{
  "n_layer": 15,
  "n_head": 6,
  "bias": "all",
  "init_std_qkv": 0.0372,
  "init_std_o": 0.0,
  "init_std_up": 0.0372,
  "init_std_down": 0.0,
  "optimizer": "soap_variant",
  "lr": 0.00774,
  "warmup_steps": 200,
  "schedule": "wsd",
  "seq_len": 256,
  "train_tokens": 268300000,
  "dataset": "wikipedia_en"
}
Each number is 128 + 24 x the weight over its row's rms, rounded and kept within 0 to 255. Layers, rows and columns count from 0. The size above them is the row's rms in percent of the matrix's.

# layer 8 MLP up, 768x192, rms 0.18, rows 40-48, columns 0-191
size [ 93  94 112 109 100 103  98 108  97]
[[134 130  96 124 103 120 172 120 129 118 142 131 141 130 126 131 126 140 133 120 137  87 146 146 136 140 125 152 116 137 118 158 154 126 115 171 131 176 119 134  81 170 144 144 145 160 125 127 125 118 141  74 149 146 141 168  84 125 131 151 115 144 165 126  95 127 107  99 143 131 123 101 114  88 146 162 114 102 118 127  99 104 125 129 129 106 135 120 138 145 103 174 147 117 118 117 147 164 158 159 165 135  29 151 142  94  95 113 115 146 119 139 105 150 141  89 163 128  82 119 128 175 116 147 107 105 161  88 114 119 125  89 130  94 115 116 132 129 135 134 113 153 111 146 128 102 142 132 122 121 113 113 120 126 114 127 117 126 119 107 159 164 162 160 124 127 147 160 134 134 138  99  91 131 131 188 144 179 155 123 100 151 164 126  59 145 101  89 171 118  94 110]
 [146  97  98 134 113 128 119  92 121 154 105 178 162  73 128 105 122 130 123 131 116 112 135 145 133 111 112 152 123 152 149 111 161 128 138 120 166 159 151 133 108 146 127 119 139 133 121 119 153 143 138 151 119  89 132 121 101 117 129 152 104 148 100 150 135 114 139 100 120 102  98 140 120 160 126 124  99 110 118  77 107 123 141 101 140 111 121 137 129 145 101 136 111 156  99  89 152 127 202 133 161 128  76 134 170 124 213 130 125 133 170 144 124 125 158 122  73 113  87  96 124 119 127 176 117  93 137  92 137 133 161 123 154 123 135 139  97 106 155 168 109 155 112 121 103  76 136 147 130  84 104 139 103 154 145 157 121 117 111 120 151 100  84 172 116 108 160 126 104 123 104 129 131 136 101 191 118 133 148 131 116 125 129 109 153  81 128 145 119 102 159 123]
 [154 190 126  90 152 122 103 172 150 136 100 148 169 140 166 111 112 128 117 122 172 124 163 150  89 139 144 135  83 138 132 109 166 114 112 140  75 147 124 119 155 139 125  94 144 135 113 104 151 130 140 114 145 131 122 120 178 135 146 120 103 109  93 126 113 157 113  93 146 119  97 146  92 127  90 123 136 129 133 136 116 127 126 101 160 191 104 138 149 144 141 157 126 147 151 112 141 105 189 122 124 156 119 119 139 114 142 175 127 156 139 139 103 157 149 137 158 117 139 118 184 121 161 135 106 162  89 136 140 147 132 125 128  98  88 157 126 170  97 116 156 127 131 134 142 105 128 172  93 125 156 128 165  97 143 168 160 122 155 111 139 118 140 157 128 162 134 105 117 157 145 141 146 102  92 132 106 148 106  80 114 147 153 128 131 175 135  99 141  83 102 103]
 [150 155 171 142  96 115 136 106 113 131 119 162 108 147  98 129 168 134 128 178 124 118 113 133 153 111 113 115  98 125 114 176 135 142 160 107 144 144 153 113 151 102 152 129  94 151 118 134 112 154 130 122 151 110 132 112 116  97  75 105 136  86 147 180 181 122 127 148 142 123 118 117 112 113 172 132 106 129 156 141 125 130 199 153 120 197 112 121 164 112  90 158 146 130 152 105 146 136 135  97 155  89 129 122 171 119 118 153 120 102 121 164  92 147  98  87 159 142 164 163 136 102 140 134 108 109 138 104 115 130 111 125 169  94 112 124 152 117 132 106 136 103 123 133  88 144 145 125 100 117 141 121 102 170  96  81  95 123 104 137 105 170 125 112 134 156 150 131 102 124 134 134 127 120 117 109 146 138 130  99 127  73 164 109 119 100 136 170 131 144 124  80]
 [131 146 157 159 160 142 109 110 117 161  88 128 120  64  65 128 122 156 159 120 153 108 110 163 142 117  93 126 124 186 108  98 122 147 145 134 126 135 154 170 111 150 144  99 167 135 144 134 113 133  82 126 131 125 132  74 136 155 143  94 152 106 146 158 105 135 164 121  87 158 125 130 116 131  94 130 120 171 141 118 133 126 113 140 136 153 167  99 101 142 159 170 133 134 121  94 177 132  83 113  94  96 137 127 117 167 120 117 146 136 147 134 120 100 122 135 112 107 133 125 128 127 164 156 134 162 156  95 142 113 110 149 120 135 103  95 107 148  62 114 147  66 150 144 150 134 144 135 142 142 110 131 112 147 110 127 119 123  91 142 131 124 110 154 148 123 171 149 116 143 153 113 105 111  58 174 135 149 128 155 147 107 130 152 159 135 140 113 140 103 136 157]
 [108  90 103 162 122 135 133 146 117 141 119 154 117 138 126 115 164 149 157 102 179 147 142 142 124 103 136 117 113 161 166 192 148 130 167 116 136 124 125 107 160 152 104 165 157  86  92 118 132 201 129 164 126 154 105 107 104 126 150 117 146 151  81 108 120 131 144 117 144 106 126 121 104 111 164 121 122 115  86  75 163 178 141 104 104 117 101  89  94 143 121 146 135 145 138 124 160 118 106 136 147 142 139 123 106 144 135 139  97 131 112 125 142 102 128 129 127 160 157 109 166 165 138 125 124 107  97 121 129 147 115 144  88  87 149 180 112  99  99 177 130  89 136 162 133 102  98 146  82 144 151 138 101 178 125 121 160 112 157 168 126 132 124 116 132 156 163 140 134 137 180 122 130 155 148 123 120 126 144 117 141 148 149 143  84 119 147 116 100 134 107 133]
 [ 93 135 139 132 123 134 147 143  89  93 144 104 105 131 120 115  98 100 150 125 150 174 128 142 126 152  84 153 117 174 154 131 120 109 144 105 114 165 120 137 118 148 158 108 113 139 105 102 159 161  89 137 127 133 148  77 111 147 124 180 138 160 180 141 119 104  77 168 139 123 151 110 169 184 135 130 112 122 122 162 156 112 126 105 160 110  95 116  47 102 125 115 166 115  99 146 128 170 145 141 107 102 127 136  98 111 117 154 171  93 191 137 113 124 112 137 105 104 154 142  84 146  81 152 105 119 140 131 126 112 151 133 139 138 161  81 147 119 132 119 144 130 101  74 138 141 135 109 128 154 117 109 145 147 119 154 129 107  95  98 118 143 128 116 162 152 144  86 125 152 156 130 121 129 119 126 119 126 131 106 143  92 138 115 124 143 113 120 162 152 120 104]
 [122 144 108 153 107  94  98 134 149 131  99 140 100 119 105 139 141 119 101 152 133 162 144 147 126 103 148 135  93 110 134 158 189 123 133 109 138 102 118 124 124 137 132 110 106 151  95 147  90 123 163 100 143 124 114 159 179 101 124 147 161 139  86 120 129 115 122 149 116 100  65 157 135 124 103 208 142 145 148 136 110 131 148 116  99  87 126 186 135 141 164 157 139 110 160  97 136  90 151 126 148  97 154 183  94 178 186 149 114 139 112 143 110 141  65 181 147 112 146 117 131 117  78 165  89 125 129 135 107 134 156 144 149 122  90 127 128 133 132 133 148 126  80 139 126  78 141 144 121 121 134 106  97 113  89 152 126 129 113 123 138 114 157 134 110 132 115 139 120 159 138 162 151 119 116 119 115 146 133 113 137 124 169 127 110 149 112 136 122 131 133 135]
 [106 157 100  91 102 133  97 112 105 118 125 157 118 148 116  83 165 139  94 135 132  98  91 115 123 129 182  84 127  99 139 160  99 101 135 120 123 130 133 145 116 187 121 140 112 109  94 116 143 107 113 113 133 161 138 140 173 172 141 129 139 141 165 147 114 123 156  82 143 124 123 155  71 145  61  89 144 140 151 146 169 173 159 125 137 179 106 142 133 125 103 110  97 164 130 143 122 157 160 131 132 139 129 110 148 126 143 146 140 101 104  92 129 135 190 144 105 126 156 147 110 143  91 110 150 121 136 170 133 128  90 123 118 123 149 111 155 167  97 136 127 156 102 142 110 133 127 134 125  96 113 129 131 132 100 106 152 152 116 139 170 158 140 129 122 149 164 147 146 111 191 109 128 120 133 149  88 143 152 124 134  88 141 116 140 151 119 151 164 121 107 143]]
# layer 8 MLP down (transposed), 768x192, rms 0.179, rows 40-47, columns 0-191
size [ 95  99 119 103  97 103  94  99]
[[125 105 135 146 173 102 109 103 128 135 124 152  49 135 119 118 141 110 134 125  78  84 106 116 196 147  96 140 142 155 123 123 120 139 128 104 122 107 157 177 107 163 159 112 122  92 116 150 150 106 122 126 134 103  99  77 118 168 132 122 135 159 119 115 107 125  94 151 119 104 175 126 112 157 143 122 144 120 143 115  94 172  98 123 119 122 158 139 120 127 135 145 144 131 139 144 117 137 113 168 130 133 102 105 157 144 110  96 191 138 129 138 121 158 167 104 114 140 108 104 139 163 120 124 134 115 144 110 126 113 155 170 101 136 124 187 136 151 133 147 114  84 123 178  94 149 141  98 122 125 112 147 123 129 169 150 143 139 143 163 165 127 100 123 140  92 101 122 141 119 110 132 138 117 106 101 132  68 105 121 147 117  89 161 137 141 141 127  88 170  91 139]
 [120 132  80  98 150 131 144 123 137 128 125  91 156 138 125 109 103 111 131 118 104 148 113 138 125 156 155 112 127 143 100 119 151 126 136 131  98 117  67 156 171 129  77 106 132 126 154  86 102 166 120 151 124 133  96 112  86 160 183  62 128 172 117 185 103 144 123 125 126 129 109 121 127  92 179 100 175 110 141  95 145 127 137 142 147 116 142 140 116 122 100 161 138  87 140 115 112 116 122  98 123 138 148 150 107 174 116 160 118 121 106  94 113 100 141 126 128 176 145 141 145 127 174 149 120  99 101 138 112 165 145 123 126 112 113 104 120 129 109 122 129 128 121 176 154 118 160 117 163 132 157 110 114 151 160 137 136 135 157 138 132 142  77 108 158 167 130 159 118 136 149 146 154 150 151 136 197 152  97 119  87 113  98 128 130 104 120 124 122 107  94 116]
 [ 97 132  95 115 138 129 131 144 156 164 109 118 135  90 122 140 119 110 123 161 142  96 116 103 104 130 102 152  82 111 117 120 139 160 127 174 123 136 140 120 157 156 118 116 142 141 157 130 139 145 128  89  93 146  88 136 145 156 108  83 118 109  92 118 108 137 109 130 154 114 143  77 138 141 143 115 123  89 135 143 116 121 136 105 159 138  92 179 128 176 165 151 142 162 108 123 144 150 157 115  97  80  83 142 142 126 104 119 121 150 128 173 134 120 129 118 109 100 117 159 133 131 153 146 127 154 124 132 136 113 147  81 114 144 123 128 139 115 141 138 148 111 133 143 161  76  88 116 135 151  94 135 117 172  99 151 144 175 127 110 135 131 108  99  88 109 158 177 133 126 163 167 126 114  90 126 106 161 134 130  95 122 156 177 165 129 171  98 120  75 176 101]
 [130 104 116 112 157 134 132 112 138 123 145 134 136 123  75 127 120 120 129 151 136 119 162 110 149 110 129 128 153  78 117 128 129 108 127 113 123 139 124  92 138 113 108 125 146 117 187 115 173 117 170 115 134 107 105 139  97 160 125 104 110 177 167  98 127 194 171 129 145 161 134 158 135 116 115 163 137 119 159 138 117 130 142 135 191 149 129 101 108 114 116 141 117 116 126 141 114  67 160 147 113 143 110 125  88 160 103  87 120 135 161 135 164 136 155 124  60 163 102 109 134 160 109 122 150 150 134 170 178  82 144 136 145 136 105 129 114 120 105 171  83 135 125 157 167 132 138  97  63 139 137 143 122 119 135 150 131 140  92 115 107 120 122  97 126 123 140 148 148 156 126 146  91 109 113 103 117 130 150 120 171 123 142 140  89 142 133 120 139 147  76 116]
 [146 132 160 106 120 132 141 148 139 138 130  87  97 144 123 123 148 155 122 112 125 124 146 152 116 141 133  96 100 127 114 134 133 107 140 150 176 151 149 130 168 157  99 159 129 139 169 165 115 186 141 121 123  98 146 147  95 158 170 131 132 105 108 144 169 116 130 142 109 117 117  98 120 124 151 129 141 172  82 155  87 147 190 155 156 144 127 135 122 181 117 137 129 139 142 128 118  91 107 162 143 133 157 128 178 166 130 137 144  67 144 160 143 168 184 130 122 154 150 150 165 108  93  96 135 125 125 124  92 139 168 116  96 114 139 158 170 110 147 110 153 128  91 134 110 124 134 127 143 117 177 109 157 151 138 129 146 136 141 164 102 132 126 144 145 135 121 134 108 119 183 165 133 159 149 151 108 121  92 110 147 151 143  89 109 140 116 152 139 125 109 175]
 [141 118 150  87 130 151 127 121 123  69 176 152 104 138 132  98 117 144 138 149 171 149 133 139 114 144 128 148 138 148 157 133 127 167 152 127 118 112  99  98 150 114 127 132 147 142 118 171 134 118  97 137 137 157 130 119 177 121 111 153 131 113 122 143 159 124 112 137 114 123 137 115 150 129 162 132 126 170 162  86 123  99 132 131 103 122 112 156  98 111 124 115 110 171 100 135 166 119 153 157 114 154 158 115 122 122 112 162 220 121 154  74 113 115 104 123 151  99 153 179 102  47 140 121  90 138 128 109 110 119 132 142 124 144 171 139  79 145  94 124 121 172 127  94 118 136 153 148 131 117 119 149 125 103 130 122 142 171  91  93 108 105 153 122 127  91 120 113 127  99 133 124 112 118 178 159 137 159 140 126  83  97 111 121 125 109 107 108 125 128 161 141]
 [117 136 152 131 144 157 121 181 137 107 167 154 132 138 135 137 111 117 127 139 118 107 137 140  91 127 147  97 101 123  94 155 130 127 144  98 105 184  91 171 160 108 150 103 136 129 124 156 123  89  93 101 106 130  85 104 122  93 139 153 132 106 175  97 119 132 136 118 134 102 108 130 154 120  93 183 113 155 153  72 127 102 142 155 148 113  92 147 126 110 145 118  92 113 141 150 127 140 121 137 118 149 150  87 160 154 132 140 149 134 153 152 137 104 146 114  96  94  85  86 126 108 124  98 128 133 127  92 139 140 119 128 193 103 122 153 140 119 110 154 149 112 172  84 114 132 125 116 113 100 137 161 121 125 124 101 173 149 146 117 114  92 129 113 113 176 122 107 115 145 121 132 124 118  83 160 140 124 138 148 105 103 134  87 174 152  88 129 129 171 137 179]
 [140  91 147 118 131 133 124 163 140 133 120 149 192 171 124 142 150 134  86 125 107 123 116 108 108 118 154  99 116 168 153  81 156 124 152 138  97 173 127 110 112 152 102 135 188  93 145 133 155 144 138 120  92 143 131 140 151  92 143 154 127  90 118 135 172 116 124 133 134 152 145 100  90 119 128 133  92 157 145 120 154 141 127 121 150 120 159 109 129 152 114 138 135 133 137 150 149 153 153 131 144 105 138 151 137 109 110 106 130 117 116 104 112 159 174 203 103 154  95 118 136 117 113 117  97 117  96 136 145 111 138 115 118 134 171 158 101 162 156 121 112 110 130  95 151 158 139 133 155 108 163 104 165  77 134 108 151 164 145 137 152 147  90 133 118  96 134  70 116 144 131 101 161 136 182 148 132  90 139 124 112 153 118 166 156 164 141 105 113  99 104 113]]